From a checkpoint of a small transformer trained on Wikipedia: capped logits, 4506 steps.
Each number is 500 + 50 x the weight over its row's rms, rounded and kept within 0 to 999. Layers, rows and columns count from 0. Numbers have three digits each. The size before them is the row's rms in percent of the matrix's.

# up: layer 2 MLP up, 1792x448, rms 0.0449, rows 131-205, columns 112-167
# down: layer 2 MLP down (transposed), 1792x448, rms 0.0441, rows 131-205, columns 112-167
# gate: layer 2 MLP gate, 1792x448, rms 0.049, rows 132-206, columns 112-167
up131 099:598563470501552545505517477557437540498437551560577575403556477472450475599468565535450562462544472450409436467493425533457423402606474484461470566540523626561423438515
down131 101:520555524589519478444559425480459565541533554564403475503391497484436444607510457530497473512557477528443565447473503511490473374623507449562483478507552539441382408544
gate132 098:446484522547599591466509599405507504464520485439510467515543499561446470539517537522450466483439562451486561484541530394494474526483385473505517426462497502442504543571
up132 103:522454521565408459459550499510525557578502566432594533475527532407469484471542448446542491522480460470607547520555509523541504480571543467513502532432516480582477518520
down132 097:436474520455529519424547504492538531383497546592475480495454512517531519530512568562460485483496494510492487429478447495554452463537509578537544431544483510504439424445
gate133 110:536428506470432552492443542562572467484507540555475505479544523529634535455467520488431401489517504545518502546449470538481553480491417490543573444428512597529491551412
up133 107:452529444421569506513570411471543610485607503460551397479446541473428446512475471569568589538445510491521501524486468486568481432544470501563460501424501435529530469438
down133 103:547487512536469529463525408518470470554531510500569508450476509498434473615472428485614490553535473544494479481486515485524451471533536480406476523440479499514548466573
gate134 102:511483487384427448420453505517409482553568542532509527450459478501542479463556499537594565476518485517434520548535427443426469480498447416481500478457564492603587446549
up134 105:470530574566460595506485492515446590576401478523528482466498398453503463432550574529450506541461509549572509473404432536486433455581403481496458492479440496512453518514
down134 116:564460499508530620472474422581498536457381493467448521446376536475456492457475567498505456531454455558509660479439482415545504300482491531583517515537514505475490539470
gate135 108:420476481391477507511444515539517486449455493414496456531511564516567476506497490632480537462505623488474527466568466486546388578485490517420541449531462534529507458572
up135 104:394519527441575479363475481544450440497550496441504389482513498561577489513431544514514565418456516428455498496598570491450476512473609448514570604616572488537463484499
down135 099:409455432440490477434501580458559484491573477432606539452522434501523543555555474453439436469424543470508416426478499626539505529435477493513578476530392534615475510517
gate136 096:565483424534510504482535563476528460522405519536487439465514500425469474632501606555477563500432497456481570524477453595436442509474485538504527469472489496537517490509
up136 095:478545412533555466456504470564547531607486559511470547511491497541412411447582472551417489490547547477443466428474486512499380548472577406508471532557572461418525473409
down136 094:548521458498512442505394535484568449510561544546563504568554508526439505370563474472457557496526538458522455527531446482529475530558421548648510454497583512472410413476
gate137 104:436503555492434463580376522529493502491546475418516485423452506432520483497544584478388434497510397545478493428497554408547476453517469425428539436499528524447557475531
up137 105:549527574517514494517501540526479506487481477535464422474393658519478443481502534446487487406466483501494510531432498534518429528500428524446575559443469410521448472498
down137 103:483536456425554470515495500454507474472516446491643471551584471508518536488550534488506496466516469544537440499494495512527501624536478545442425498545613448504513527429
gate138 108:551548460537494479514480508468500495498476525565527499558426476497590439513419455475486474509446543371453455483555523428492443396507422625588476513516571446453540566497
up138 107:429415549485486542475503549426575573572453519411477550476446508487470488540482479516493516503542600492555498515520528644391500508573532513544475450495446499497503560531
down138 104:383485517524499399507507462518518515523481537418459558537456521510507394489496486471445488491498475557516490426425529475535506463504507399510501440517541520465454441459
gate139 103:503598518561539506446422502434468504474531541471558547481507564474411493532463481639407471547513534493453537434524477501598502513542484498479491529527490512516547449477
up139 104:561501502467493525433490515513437497426533598522495566458508502472525449557495442533540463420467510489454514457514567568522574543501537470436466544522490351545519518490
down139 102:538543466592458436419469545517491529469477511476472505549554549485571430534474432512471517451527503395472436504507459453478531535448462587489465538546574495541543556495
gate140 105:413484499543552541517430536403493472539388567603502579485556601441479546551509543463488527475509591486555491528507526543520503581619443526570519468560484480493507446560
up140 100:505453447488474466495525561534555515478496498434494543541440504609496508521528525453484487603511540446505505520467573529513399533481530446545387471458524425464615501397
down140 096:467428503559575465480481468468526526518506474469588512520498476537548458415518483514470537493572515475539406518480381475495492544474510577479434534461514429460528448473
gate141 097:466455454444466454471536509520423499540494542543392490543501505491535559519516488411529554350511563456552493453529490520486485503483550476585443554523452481551466469503
up141 096:523490536510467511563480486614546499498513468550551481514433529507554543542442608530453511531537526527474490524451574519473420426575499523533552528448572546478460553474
down141 109:520506520451461548470466357538478472516551548540450507521312520538496430531461514529461513568470474513551677537468500464527498275527481525526479453426527541468502492463
gate142 098:523502483520498499466485514577484423520625437539428493443414537464468522470525564453544512531520524475357459497579473526541419511556452622509407477468435565598504422633
up142 099:535537462551565485488532457517441527548453526452534539503492437402491480461560390595508555560481600514574471470527460466474557589529455479502429471510455449492464498519
down142 092:622500528486518545497406450509565527495586560479588494449590540480487472473632468520518501544481442525584502517504445539490584511476475533484500566484538473509443480505
gate143 104:439534560586567445508486476449420508538456446449536496483470404427439514575458495506533536517444557572528495421531423518439432616637469542563508520490475435508524519541
up143 105:485498493453486513464602452536462416530507459513406547494533458519514516455568523457465483512593481474468442539535528483586431408524481422496480559558486437421532519523
down143 098:552526557523516449475458476458446475536522501497509531421474475478449525457563494457545539378543488554441552409480509482495510476551482538468455407475553554556530554382
gate144 098:410502522560554444546480508538506452531515517440458519603477562430539439583405529484497480517430562539469487431542469387495445432508483492481458521503566442485493479495
up144 098:473503520427504526495493515496579482482459431508573449485479490503479406488559535419510451545505487551454524550515447501548559495515398523489461519503507477508496406527
down144 108:460506516422496460517505493493481582577461547530535466531534471459512581460434472465510536500589479572446575546497509466526479461522471481565458460475467498504460515460
gate145 102:471481457483505542408569490459552516425568412453498478561386486498462442453603554574535477462525533431485495507578451441438513546558521535486509575493527505499435452495
up145 103:461460503405479408434446538458582515545551526396497493490543620468460515454517466594570433535455467521482500518553441511532583540415492516518503473549535525538504437460
down145 100:486474426458503495489472564534497470591407580533587484503468562456460515378500472550542522517536478501469503521539391503563448508510511468520577515541560506423402571388
gate146 092:434406549396449458483525495441486433553519443568467476523517530519541543536518536531467491436509467467563493466481489536514503409490474504567542459488461460557608429458
up146 092:473376525468442451496574457433436499465500459558531488430574497459447564570523491517552574566494479383559554440439518534517633583521448539444507506464470467583484400467
down146 089:537507495412527495489546479481441491435512515538543501446457497435421509560603419546439499524422522509507443544538464472459437537435575402509478469510506530483541585544
gate147 104:476502597525595567455410607514485471533552425516505456485466489474509560423508461527496470477489539518385543461549447548511522483441505444428504531513509580512485484496
up147 095:517525479467417498500439467561610510460508586563502408614550563625498468480521527571514499541614535489514527494546523487384488496440523459482500480489482545473452568494
down147 104:529482562566513514515529494524526441483502496547552457529419496580512486522531524558438434527431493488473554527525508473491465334516478575472494510509561525480476520519
gate148 128:522467520511487507546422595478465428541543507432395462525529469536496571483449533484597572463526478430564560403554540543400476526491527433451562447554439485627415473553
up148 130:452542462494516589396556489543581515480510515572535492522524568438524442485566570563439401566472554519486487516543473439584409491537480516513427560531549462485606511493
down148 137:495497510513486529497516463545506521505505487529494504509333524493519491496509490519425455513494511503469718484508495470495465246500472505519492496510514502485510524499
gate149 096:583503467591506523498520552481535466469476449451545510503494530386551541454534537398502511494414467500593452431514484480500574592472482511489449567484564519577533506510
up149 100:419585443449495394540578475495575459508588507532517522581542503470532463500410550464464468464607484452455531488501422471544506570497540481542519503463523545570521501426
down149 096:509466517440583514481580427531417536536423567500444485543459424549595551515421477471494517532489518477573486457495442463516446426487500475567526506496517425452591551516
gate150 098:511444495497501496520467527555520570495548508522511472440444544400579539525533557591491540522554516453422525486509529422421547542562542528525444478543529558484519521624
up150 098:529440546553606485524415504579426526503571592570573489475454541412578575508543525543494481526495489479516436475561555499418573548506528579513520456460502475436480469516
down150 098:493423472491463464530558480562555489430475508473599516449570567462551484447539428498501522512489409488487403510473524505500460565488484583459560395459477499451501536456
gate151 089:473582499505433515421432499506586416534512439520483563503505547585417499516411497538547503485504514463442577534550499506544432469469488489546588476464532502491519554563
up151 090:604454534572428484507436501560546470483489592579533473491547510537596552481487489482454537496594511427492411476500478462532557447505414611513513490523523453527538569451
down151 091:554486507490497538482494505529450496521468568542436510523420577543489554579466504515530537544569538510569609471526513442614423405587512522472366447531538450510479415511
gate152 097:530574537534547478484486553554504515455556532557524451522472387542463459441475464482575465445493415552504475476468382543529459567504531592470485486430442480475453400469
up152 095:499585532607529614486520605522533469487493489498569531501436520571493441564582542529480489525493525497514542528497564509454490446483578486490514526540562497508505472423
down152 093:415509491461538529513523502523587447509494466465613484582506525605482508489460486470477598447440485591498431514498568477465389506536574432545559528532413508515487502513
gate153 087:458430516557511473537500436411542552538516492504454498596435467436573489525484527469462497507465471512559508489482553490480486613547407409578403466563447533432532529446
up153 087:534438549454547460439464500385610545516488525493451520533479436521419473432527434505478537467468526467543475552454570438554413497482562448528497393525553469437433412492
down153 084:465530512539580542498552482460483456514458486601598474476460493462519497535563488482474453466405480425498484585505501601478565537415423509516610558587483462524556486520
gate154 117:479568550579542554497463555469487511517540581504475406579459534527506543422544551506515489501430472544516460494451433552528465496530449514498475519503456462504515433515
up154 107:488440429514414472481531494467386544460501530518508475468481408545415447515527527521536547443493448581596542518485459454521526380554547488596556439528496513509417492510
down154 105:548519437561457567465511483506505601559534503450482464516511403459507507511514494422514510479472594481398618467603602533465425349575472518474524435521543514473494504474
gate155 100:541529552511522577529482523564439470420581514567477529489537448493419541448347476559504469503511510552451396455534540520459474380521535446424549558526551537517523560445
up155 098:532495537437463561487489488400446477434498487407480442487500517457494598568510593437469433489500456534464578543488390445469494448418480481460450571457514465470577497506
down155 100:481496522458426450440408502500415528567567577484599517543487506476516510458535539459472554434475450573489377527461512413527501563504564443513600434509430419560473493472
gate156 104:530484479415551567500509482519488552501492513505425536554421525454509433475534456544462526545472503453537466492517454466517494404489569465498538420457448517380476532423
up156 105:403468486437410542476530449425503497474574470480494548518444462513588491581525530484502479558409517465480514466488472516593506497506558652479541396504401537494496546499
down156 096:610542433519451551551484487595451579522394540487495570586497553518507422395467569533570577592555561489503500526563424547492474507569551486493414450482508418527542411399
gate157 101:583531468575516560547558522524538473503450514589424526517524453518616494388587483581484506498512497487493470454526391454456483376467476519450476457578420434522587387561
up157 088:513499476430479516390512468506485507519513538477514529503443506601464441456373510463531514444522565392441553524531513513456482479549498516523523514489579524495606532492
down157 105:448530435465489490519530461452495513508489527536411479520532473502471489532450520445565479497491565469484593492551568538482507533495494509413555492454569533524571499477
gate158 113:422517607495393546472569494543511518516527494467558479559409559539568435420586544462486425540435567493520518521482507477542384513526517468480486525429512431498539456496
up158 103:556483509503465501470378428469494495363457425460525526479446444489471528532442487513498536478473527540455443458506479516494564415449534537487458507545500614403529586538
down158 095:505553430534461544499516455482500582497342517476422505526398407481491532497469525489443512556502570593487537485525437486488474453554523437451547404527486476486598488499
gate159 104:478573492527420540539587519487632479484620488590500451403464555496545551385525607537484527497527460482519514505463467453437543475491526441561460611556524376537475447492
up159 102:503555460477541480534608451545592505562601549532525497458489540477534592523560528499479499566555418483510490480458557533435561460504486463525474518442498462521481489463
down159 095:424472514523515481504507440477501361474523429548578567534514508552420428591452473496574592488540522535461489472512529527513545547457433545543589495490508476510510512555
gate160 102:470546533493599485518476558511507533487509555404493486599508523492549496589477497539520446527449502486541498414529467497467551530504511498437541475397534567461423534498
up160 098:477478496506521561531511505473574520416496432492422467485492562453603437528478568518504492406402433542458538450377420475607518478504487524523495445424548466480544558498
down160 093:576495513536517500477533412545611538530488564487505514497512513435527639468528413542513481561468601558484511518522484400498440499502345533498452398497482473534458486536
gate161 102:564456437533532459411457507551541435419463529583445534517453534533588460439587476498533524541480505472419538480540432522579503521513502477576463507564470563560472495511
up161 095:563467407531522521569519604519541510531427563537455552527540509422548552586522587466414513516515532485458435493498446548494485476501424485535397547502509490523417508412
down161 094:429546530444458436520459532530574557550449501528460497496496535531448478476557620520526467477527424430502542542486532337533476479608528482384452539527423490545475530484
gate162 101:440487564557492493513490526605496521495525501538471456480507485486519405522488525528438528563454461462431497473552458451560501434499470412497475527473556472408497493424
up162 099:517531442572499527443658506648516522413509493543540482553478526478507435457468448576440447486424488500481421520499514506537482512569505528510475469414519538507506500431
down162 125:496488517479473490496497524456491487518514486526594491470619489483526530508526500555488522492492488490502299498520491529502556708512491511468461506492475465513466594491
gate163 097:538541469490531571540411622504520500435527522542502413430486550485472565428579589532469548511591520483523522499475444543523515511501444618500484540484456496621559457438
up163 096:392541514450508499501430565544547493517472515534508575492493503550455483491466549568412376505417597543492566537585426419480510476537529517461401416446539544505493529584
down163 091:507493549503536460430490525521547528484437542489547521522503590508454493480490502521499539500454471568428520517462466578479570480544579596577506497493512467543519510479
gate164 106:414526446531478463437518473494481430443492518511501568509477461545553502437492487484530508490457500419524509501516393491468509467472490470504463635456546435534510477414
up164 108:509470490527432471488500497434532516605527519588495428526504391421509497560516439433482473500563562482464525431519490477504452537559640469628547477512519482518436570433
down164 107:481580532507481535521516523514577535522521536506407504561464463521508538510556471549494489480441505471489604501465515491535480447446514533504514538535452562570518478433
gate165 097:441478534473478422506494537467406409471513398416519536480555546587558446568446565481484515465506609357504562552473485448472422476446489494512491543494461550453564486467
up165 093:481447544535404501543478408493462536540532500612600510531500353536418472571464489502460512582539617485534502586488557435599473531551577569562556481438478538442495545544
down165 094:569461448486503603437524573537516511420496599457593469485486499535406535508515499537461559488498492565482412462490504465451549571576430492592576458438578613510545520415
gate166 098:473474483427496541466493468568465471372551505583471502501501590498535544490507534514486510509453417451520495430457440592564508531462439451445597418416519495446434519526
up166 101:498475456479390417559512552503441487462512582451554501439465548506438466422416496424526443394545412457513446429482473564471467512556515597514490457465545353500554567492
down166 093:409527515459501496494442461528539541536532490596560443425526404457494514413521511494559446431547500490490479509432468468539455520575513477537496473500499536569450587487
gate167 100:498536585456437550488420464507449512541525528526431536457476432508510461465502480597524556546509488524498421471480392545491451512581536483486529503448481555517451476590
up167 098:542490523520553566487528542512556508528486529333493499526523513528449516477467535482410461475481530407575572491591551382487486472478532482481452502524549368428532515427
down167 103:535488470507512599467464573482490561496433459444377517522357556458438483510478503416442488494554542463535686427529439491543471333489531415459536454524496448435496531542
gate168 099:508506395469472493497507514547515579484447382452585486506502591546539462557446552540470500508481476550477463505496495473462483550507477409410549461469423497551479477534
up168 103:450463536399533481389534502479554511400411530512538597443461505463573485403600450528489544544456522487501483546479510450566493417522455462462452515532580513494531432469
down168 097:518519516467510508467403576516459453517541497461549497386518534503570572510509498510533559451495514480527541547488457465453538516527496498578434439490452485554477506477
gate169 101:442517568543515534520473545477500498498465567526497517476497448478395512522508534508415419414560499564499461509504493531536455506471459527457458532534446528492456458674
up169 098:509532468562489452484360474414440537450505506459563553515497557578484456531465464487565496498445496519535504494497468469479492573478576459422496510445475637489524497501
down169 096:482535474527495480535481483471560512533485486569525476491464565501540510538669566430518510485511426438480502524544528474454487494411548561453448501515522430446498448523
gate170 103:555539492509564379498471563510502446560509511468491564506467530635566472468538484497496459465553542506361538418536569423463514545440501515463532561540514550583475464486
up170 092:523571468514492529489523516495547390505477458589474544531504411479488507574463486464529446475472460516525472474484524554435475463462538501504468484488509492485572496451
down170 093:481515419529486575474471510597507487515467508516540485528472497486496442484437504516398484531550558554455455581483498497463435459488491423556498595491382414499472483434
gate171 097:602577493453476476507479545476430527552507490605535486521459583503473547535500501514532517577459404540485516493553372409475484496532548545554456470487443486497467499489
up171 100:489485583464551522495554540500468483519455494395523409447520540405532538501588495415562475578508458547519546483489537528450483457466457559485504511554409496565545514630
down171 100:499525438493494545531481500582520470491488485504512532524405449426467492548505542404554535496445465496435625616502450470450581359457579504529537500508436494508484536465
gate172 105:486536500467557473447435514536600441463517441524456541518441564426502528575519413462529522511526515536537513375486434503510470457444451540544432507484407571637512530439
up172 104:561562526394564441465479604491389478514566521465478461488496435571431479438442430434516519433568523389460513478511583424460477440523528532485524444501460529498508626489
down172 095:509456556479461460500426526581447396399464509502523512544506441506521478500434520581490555475550627440487490445409516515524514516428541496465578496503459505418564562439
gate173 103:507499501454539637492469480569571488398556442520516520534529444458480589495526498502402504592541492486488489483493399536533469500579458518508464488463453528457559509522
up173 101:473491527469497595458454521535526535541515488527539477480518447455447552512459432545452495567452468571606480588456400566594465493580424478542431449443420460483483524446
down173 134:500514502505477490513489521484505462497493484504632513473531518530527508524513512496471514475494525498487265517513526521474508703479502496493520499522488494498490483473
gate174 094:499479469475548468523450515500543490619559496466517450511539500600522475502500476518532446573472551564509531456448473378552440526552498554553507483481461560479531416479
up174 097:417464471480398515484432504449502469453423452495514526435518483503469488513496592664478550591562519527462556564504499511521614514556472583456518468471514513501568497596
down174 095:477437535560511454546396488443516538573531476479489480498430454485502493438501484429458549484480489550544496502523549557494447518573500394514486461513497482457420477482
gate175 109:576484501516424541514570537468466558376458475572567504478482531542573564550545552563500525581470440494591505459430510463434506532458491453440514510511477521512568483442
up175 103:467622468462586419430477483396530428470451504434487572546537497518503443583494434500571543498574604523467611519531515540530540486519497482485444478541560479491532454548
down175 095:503521515508535575512510511554562508484477471509501470500495523494567335568554587465538589441398514364543513490424404460402446479513487584612466539483402555502462526537
gate176 095:477508534558461562484542531507428422567557424429465516549514460559445474605530507487464551564605396473511463509562467551507464507510511489479538481547505438456458484460
up176 099:425456531542535489477455515528492484525471533436510562500587621422504526462522522531481607610431543539517450458568444541494531550454510457441490545453467569565534476445
down176 097:463504542574510565422485446465433466531472543439493518464416526526556418535582516509462496490497532445476537503456536477529465389469564574521458562482485556596413489640
gate177 097:555520448546439502484454519536499493551535447567486557459454372499454571407472546468460444526448553522468496537482532479411507543456470500538598459580423460498502488590
up177 100:493480502510580571476497494506425568488595569584494469556472509439475462476482464503474542468405570532520535494519546402450436488426591537550520419595498521491461496485
down177 097:477471496452486496603569612448545519540498565460516528484541531552542466548423446507563434449542516494493463559569504453558408574381521483510461509511462497496591482576
gate178 096:474522431549537474376478498490520453553543482504511496486561424526459553537597552455486514558458442508492500442540468507478525508563550482450510518573391533480470544568
up178 097:384457514482455523541493479419371504465514551654476509558527427464489436496606600550460476497467511534475529493582519560587413507477506550510504513538437497540357486528
down178 090:447485555396441459525479547423591501500418519449504505633501551524470420539428580506487480467491571527509504453452548515493486498601541560559500510550512509488527537493
gate179 092:580510565578410493594559530489567410505471548485440468486558448419524552535573526608491523563463496509455555438494489588445414464406459424510479475504434437613469475454
up179 094:512502570572548492463466476448498617531533587429604446463520392485543473495463560524465458587525548628589605519530551533589429502492535490543472489457525510537551588501
down179 088:507465484486522534515496512491389391496444588390490510458465575522473543591582525564488454530422536532464439520479545478414509545426502450467579433459464421479533533424
gate180 097:528526544510520467435492536384551566524493488517449523492382485504492566489459516515537545509504416497495529474484570487451527467551507559488447605435473451475479463468
up180 102:566541522477468481518428464588517465567503487501569515560473580467499412572488535464572528520481560486539522560497511514529464357531461534530529445525498470513469562446
down180 100:508496509494528570500348426546519513458537494515498487497460578527512473398527519401518526506478505534409589470457523426486601378609500441436409493538505540485575448434
gate181 097:518508570408484545401603505333431489464541488542564534469515466570424440525532538551573506411499463519459578576606480604566602490499480498481485539548464484481483549498
up181 099:393550544587446512537407409508497607481453458490491553532480419511501495482549484490397454520495591576531574556374498511475446459463501481532477538536516421492499472486
down181 094:470473426508471527506508490412561633498473454562486528545521464487531448479553494438553512531459560579517473559511499504495469544464520547504608519498494510533545495394
gate182 107:419483549520468565462533526472485537516552472506495426582439525500462511485490453535568458562441458548362514484490454497523414541483506480436497481466481484565543499494
up182 105:521492453551463507544568470511486401533478485527532488521489572502379495543434451452515542528457493519567480558477485498498383428445498471481478413473538537508441568460
down182 095:542536569461516558527523435517585446510459495486549529497536455532533523541632538492484465535493563461528546561444557437518458461549487412466457533538553411507516500529
gate183 102:483477511505466464547493469527466470467504521531423469513470430417493520536566494485578487472516608456459475458540550450439505599474490474467544505508520502509478537549
up183 104:528541549541435543533446509496424506590560496486520470582459440486590530548592562483586466452495586555488554503569508523462539441441531475485495539499555481506487489447
down183 112:495509539541479481504445467512476486493522529520625492484537422513538544485495489491472521507516568510465366524536503505471561629510520460539496489499478508436531468494
gate184 081:536463466338463473434465525427489504696440506465499515486427540459496521555490503475525463468590497405629415461390533506536382564511576556529432456486487508543510533519
up184 088:543519481538524448514530546564597509444565458504479451436457502526531589471509541472475492543591536486377418520519503529552548417485493452586478493556442514486603537461
down184 084:536483490636455542531560474526439464430568520567504445595481483477496451497517550487479525470438632534474418547481453505464563568460528448529479540444446459392417433494
gate185 114:571489504491517522524447564524471490566494563444454501532441496549443496466464488451582523426527503458468477443551462547414515591481467476546490441538417528613506494532
up185 111:506594490581557567474559497524557560399452434568543506509483501468507445549519559596397401597461493580506526537496487420558490461561369524511481517509566481439520449442
down185 137:482516509519489537498521432522510520508503488497409496507305508486506476501497504514440443527497497507484714493502492479485481239483500500520491492504504493497506506489
gate186 093:459512499454482577460470492535500526534414476573482533584544462481479540502485498636471505468434565544420498506470544489484498502482565480538512458437466516421605550540
up186 099:667431494521418596542550459548537534560521540528488526445515531542459501484525407506464456425518566519424483509422509530526470440579496570488383518328543430557480582484
down186 093:547467453415491459541446429500517531492488423562492521512489556459491486486368471472512525536513527497504497476494592565458392541456472521489496424511480505505434543476
gate187 098:427490536441533505552487487533475458483532534546559542551467399468401563566473547425518472505539468470583549546496520480462492433430537401451528551561440520428483462523
up187 105:502466536582479507484492486512417506550489398470430495426436481537522519409446514581510568576479523483570518536478564509457493572497584388459481484461522397522401538514
down187 098:581490550420475506465527542386553393495531483514556592512537521473494547521466510532523511543499463404490454435523511555535442503538458467500518592537428490415457506497
gate188 095:509502455509369431545475549484443577432463576483469472539562464510487550595418513463513474458400523537484479524445511541509498451441462499472478585472495535434450539452
up188 098:550592517607468471529591399480499515462522500498521571540461483537605515508614503496497582600435451412551530557462477501521490386475513529493458536400479584558510467479
down188 097:489528516616467486494433489573442401570537509437383484550446444470547521493604483478449543510586515501460559526469510496510478418515481489426503452467555471503496465509
gate189 112:543504536533550542527376543524497507498566580403558502567483533536543466485536579560518474533565608502489492470512408472357545472399458558381521418452508451516493490539
up189 119:481496438427473481468469539411458468530467494442467513533502501544559464596496503517536514615505508462464629467611533518486553534539444458526504479626471532564506379479
down189 127:514533540538467498509557437444479520465427439457351433478467507523507512535469528449527527546501536489518644528522535441462544362495516441446461478536538569536485362501
gate190 104:463561518520482492498504568449508508554399480448492479593477486456493502610444478499436510419476507521434566464476500447482469531543457533553475459462553544499503522548
up190 103:399499584438466551550526519528478515517581498508467414492539608393490545536464482455460604518442417511516481583484419480434560466483503500500577456489505514499490575543
down190 095:486499519529587483532500584438503439420539588562561492530473490445507512536492507517482407528546462474495440508457464507514585464539557488496447482538547425492500533553
gate191 093:522485506433544478548515503517477535432423521492506454558418476546570551478486558461567452495515470441520611464554521537488541457474583526477479478438512525514421514504
up191 093:530450540497473516622365554560503544487515550531490538486479522448489485444562594414547527549501467470436449529452511465416610499458562483466477507509549530537399546446
down191 104:484481515528455580476489575390458461469456546495560524442572424520453461477480516482513538525493508531471336465488625458527493650538560503490505512577517566439490496563
gate192 098:430620417436471592496465542501528500481592486512490550611539475445523519517501445436408494440599553513531501478511501445519513541579489434484500515444464466481579548556
up192 103:524504521521466540579430522461494464477517516503543472535456468456535582475468471390491463590423475617473502529380502495484519456422638567498479423364594589508492584538
down192 105:517450455540503555421524612514491446535566453549496510518588547491475566584505597544437430513496459488506504519425566467477511462419464453560402494502497470409530545482
gate193 103:504522471459513437556495478505559549546513566513451476568347517482590580582468558440489447480468430521488431501443480562539578493508538412463458490414451504481486465439
up193 104:446573506455546492455493429574496432442526539487523471467577577483491572568513482494547513579519579502544489513441532597486446559410523529457466450365513497495455558397
down193 094:450543467503534445485480483534479589500555495550410496490490508461519407537618496557481524465513393573518495440498502462494549475508483577479409443506485504505561476498
gate194 104:465546533446399573482560517531557464542525551528508471467502560518509483533644561602556491553533545430474490468451483510492544481512526512467550464506471538529521466468
up194 104:452524483409599410427494615445546517494541491535510533503493544483535460487491512506545485510571467539571507488467437507488465524527543497582486472377592415569450468499
down194 098:529439470530470432524515573394523510509405465489510487575545444510456476530564499495473537463485532489562567472455477449404372435528492484574451509546577468459411572466
gate195 107:559504456568449568468483489575482527374498426526492450473480654538522504451547531435446457525516518492495545366598534485565408531598598581532579556453534526509493511530
up195 102:506454521583501451563620475496434494476471535497475525489518447452456485578567513473525521493421480576543562507494523420475501510545504483477588444420469557423487478560
down195 107:482498441467472517499476551502484439511470485486622544436511564561487473523443497511530458492596466506491385555531594508480553641544537497460507541451469503465472466573
gate196 106:552425447482492562539438533447528469431469429539481453511472596474605486488517507606463569522528492496487433473458469463571502408460478502516511507455473474504491481433
up196 107:451358524511517497514527517481414568491458458556483477577495448432566553528433444542481522529490541541499537478519559484500490471529540479452528528486480427553536400476
down196 105:548445525566532443514577370468431453452474545509480549511500548486449523538474516444480551470464466597564399558458451537499527552445591437471461509528556513487592512441
gate197 096:458429424489499552517425563408522515522502550521430470424476533472536571530467555551472421466527507484388507527444553439483513445603582535533492651488489529506505486502
up197 095:492441510413478550520465430485461559409468528563482494471458502434461466501482571461455481458467509528503446513509508491534440408514539464495532476592428541532502465520
down197 091:397474510471473564583515439452581399456534525465522521450572494497484547494535479540507499544513437463469470442602493417490488524422461575447498500579532626570523505554
gate198 105:544542549505549522525476516392480476553485520436446394454559504525497511598553568526473564455551484577507476493475385589563467455526481544496564497459463525450506480569
up198 098:468593464464533481532405463536537488468397444517487498493503557485477497514472517489486521485524536458531498469481457505480516603521529489500495478528478548439507478530
down198 098:492459492490421393491562521442471601433421460487481541499440527497547544522546484450473449500465499510476564415551511435512418420461486573535500558489528482480551516491
gate199 092:487482492514448498479481543468434544484632482517463414516502475540553581435508552523524422467471442547388506535579584557447428506482532485444522419586502576528510438594
up199 085:455511545497522457496460446522510553422546494569490575526555419504593549501498485495480547449399520555473511472566529509439532379411544431480561589539522507492544501530
down199 103:486554535546559509519568551551537495440509516532584509604633475513537532493462524530498506512469414540446593442537461546534504584466487509473482575528516519488446597502
gate200 101:432529534581473534460486591493561514541519403396512377505506517448463527415483532545472503506506488466604510451515454597496535512499534460511441521489530404500516488438
up200 102:554457446545445506491502516602541484508605461534449523527449528474569526505583516517499419591567474551531456500408453483528456482523398437559528534522557543451436519479
down200 098:527494554531501466468508439446425509346530581573514492627478540448407490448521484543557553594466508615457519467424418499470459505519483425523466496513530481521469521508
gate201 103:560491470494539504537436559488476501511475592493566488511442503583446541536547508485482429570502449511477443421557556452544478487481598436493605455470521536505423548472
up201 105:527503575502473543466521524543466548462541492559474473488535516475524492417485564398541481419532448443559513460498413602416492448462354586425397546504496416488617414411
down201 094:591557561533496476571575454609537569538572573374493473525459460515525512490458557564476455516435501511568522507525491504503544471524498524453575493503497458598584451558
gate202 101:545574507605538531401461496525542418438490457509425527584475394514523552529603453466474488436588501472431499509562501525439551571479499458533534552513455497495474567471
up202 102:533525551505468547406562449549478521392463495520547533410483568537531554510478502445470558420461512484512490526524514492523517469484522524560507496464439545537509504608
down202 104:522464523488475501507451464453496537475446451499535545446485482597548442517522587656458481495508499454486499560449478459573485454533461570493438394479459453511538509518
gate203 096:529476534469431500419595520514454473623530544502449492536491402606528541465454512546505546492532544419547474533538496530548388491450473327516530588529445494545443515533
up203 099:536450460594506573554455431439485464542475622466529415545488461538481562564433515487511495531495426493528455562504517479501533469538584560563413452558460576521438472486
down203 097:487465483571541456556472507356460547515479424583543555503486419569528531481496471514485552467528551536465467482482501438491537473468521463538548526513420484533452517496
gate204 096:481466539450440552519420586481580462472453470574517437554480564453598578487533412412523491537505563429476531484490553463556475536443556532492545594465505526576517514482
up204 096:460478463463493554525539528555537480478570461464433484569544459386480430624496506495401441506445430467496415570509603419613476609543440432511470584446520482525512522508
down204 092:500459460454500549459515527463562534502477504423464508504455339433431447506517523497462552558405502520466547515466519540456463438532470537517467404543657499467570473480
gate205 097:544540453499503507511519490475532493562555579397512392491542563527485522459433463435509484503592510444502479452576585566541495515599535381521545579546517504524536503475
up205 100:505500486443565372501483483540461556527568553492467496522510523526373450537427489503539488445469366422353505556509549495505507564459497567548577446473478397543491476528
down205 117:530487475470527438562491592394544479516489523447534537501653533548577513500498450484550523420522485525485334453494535565495545707557472458509461518488483507529533493521
gate206 093:538521554496507474543448579475564462556426463519571492604471582513638502583497451467475407557494474503463604572477590423530543527494457590510466521452440507437432500466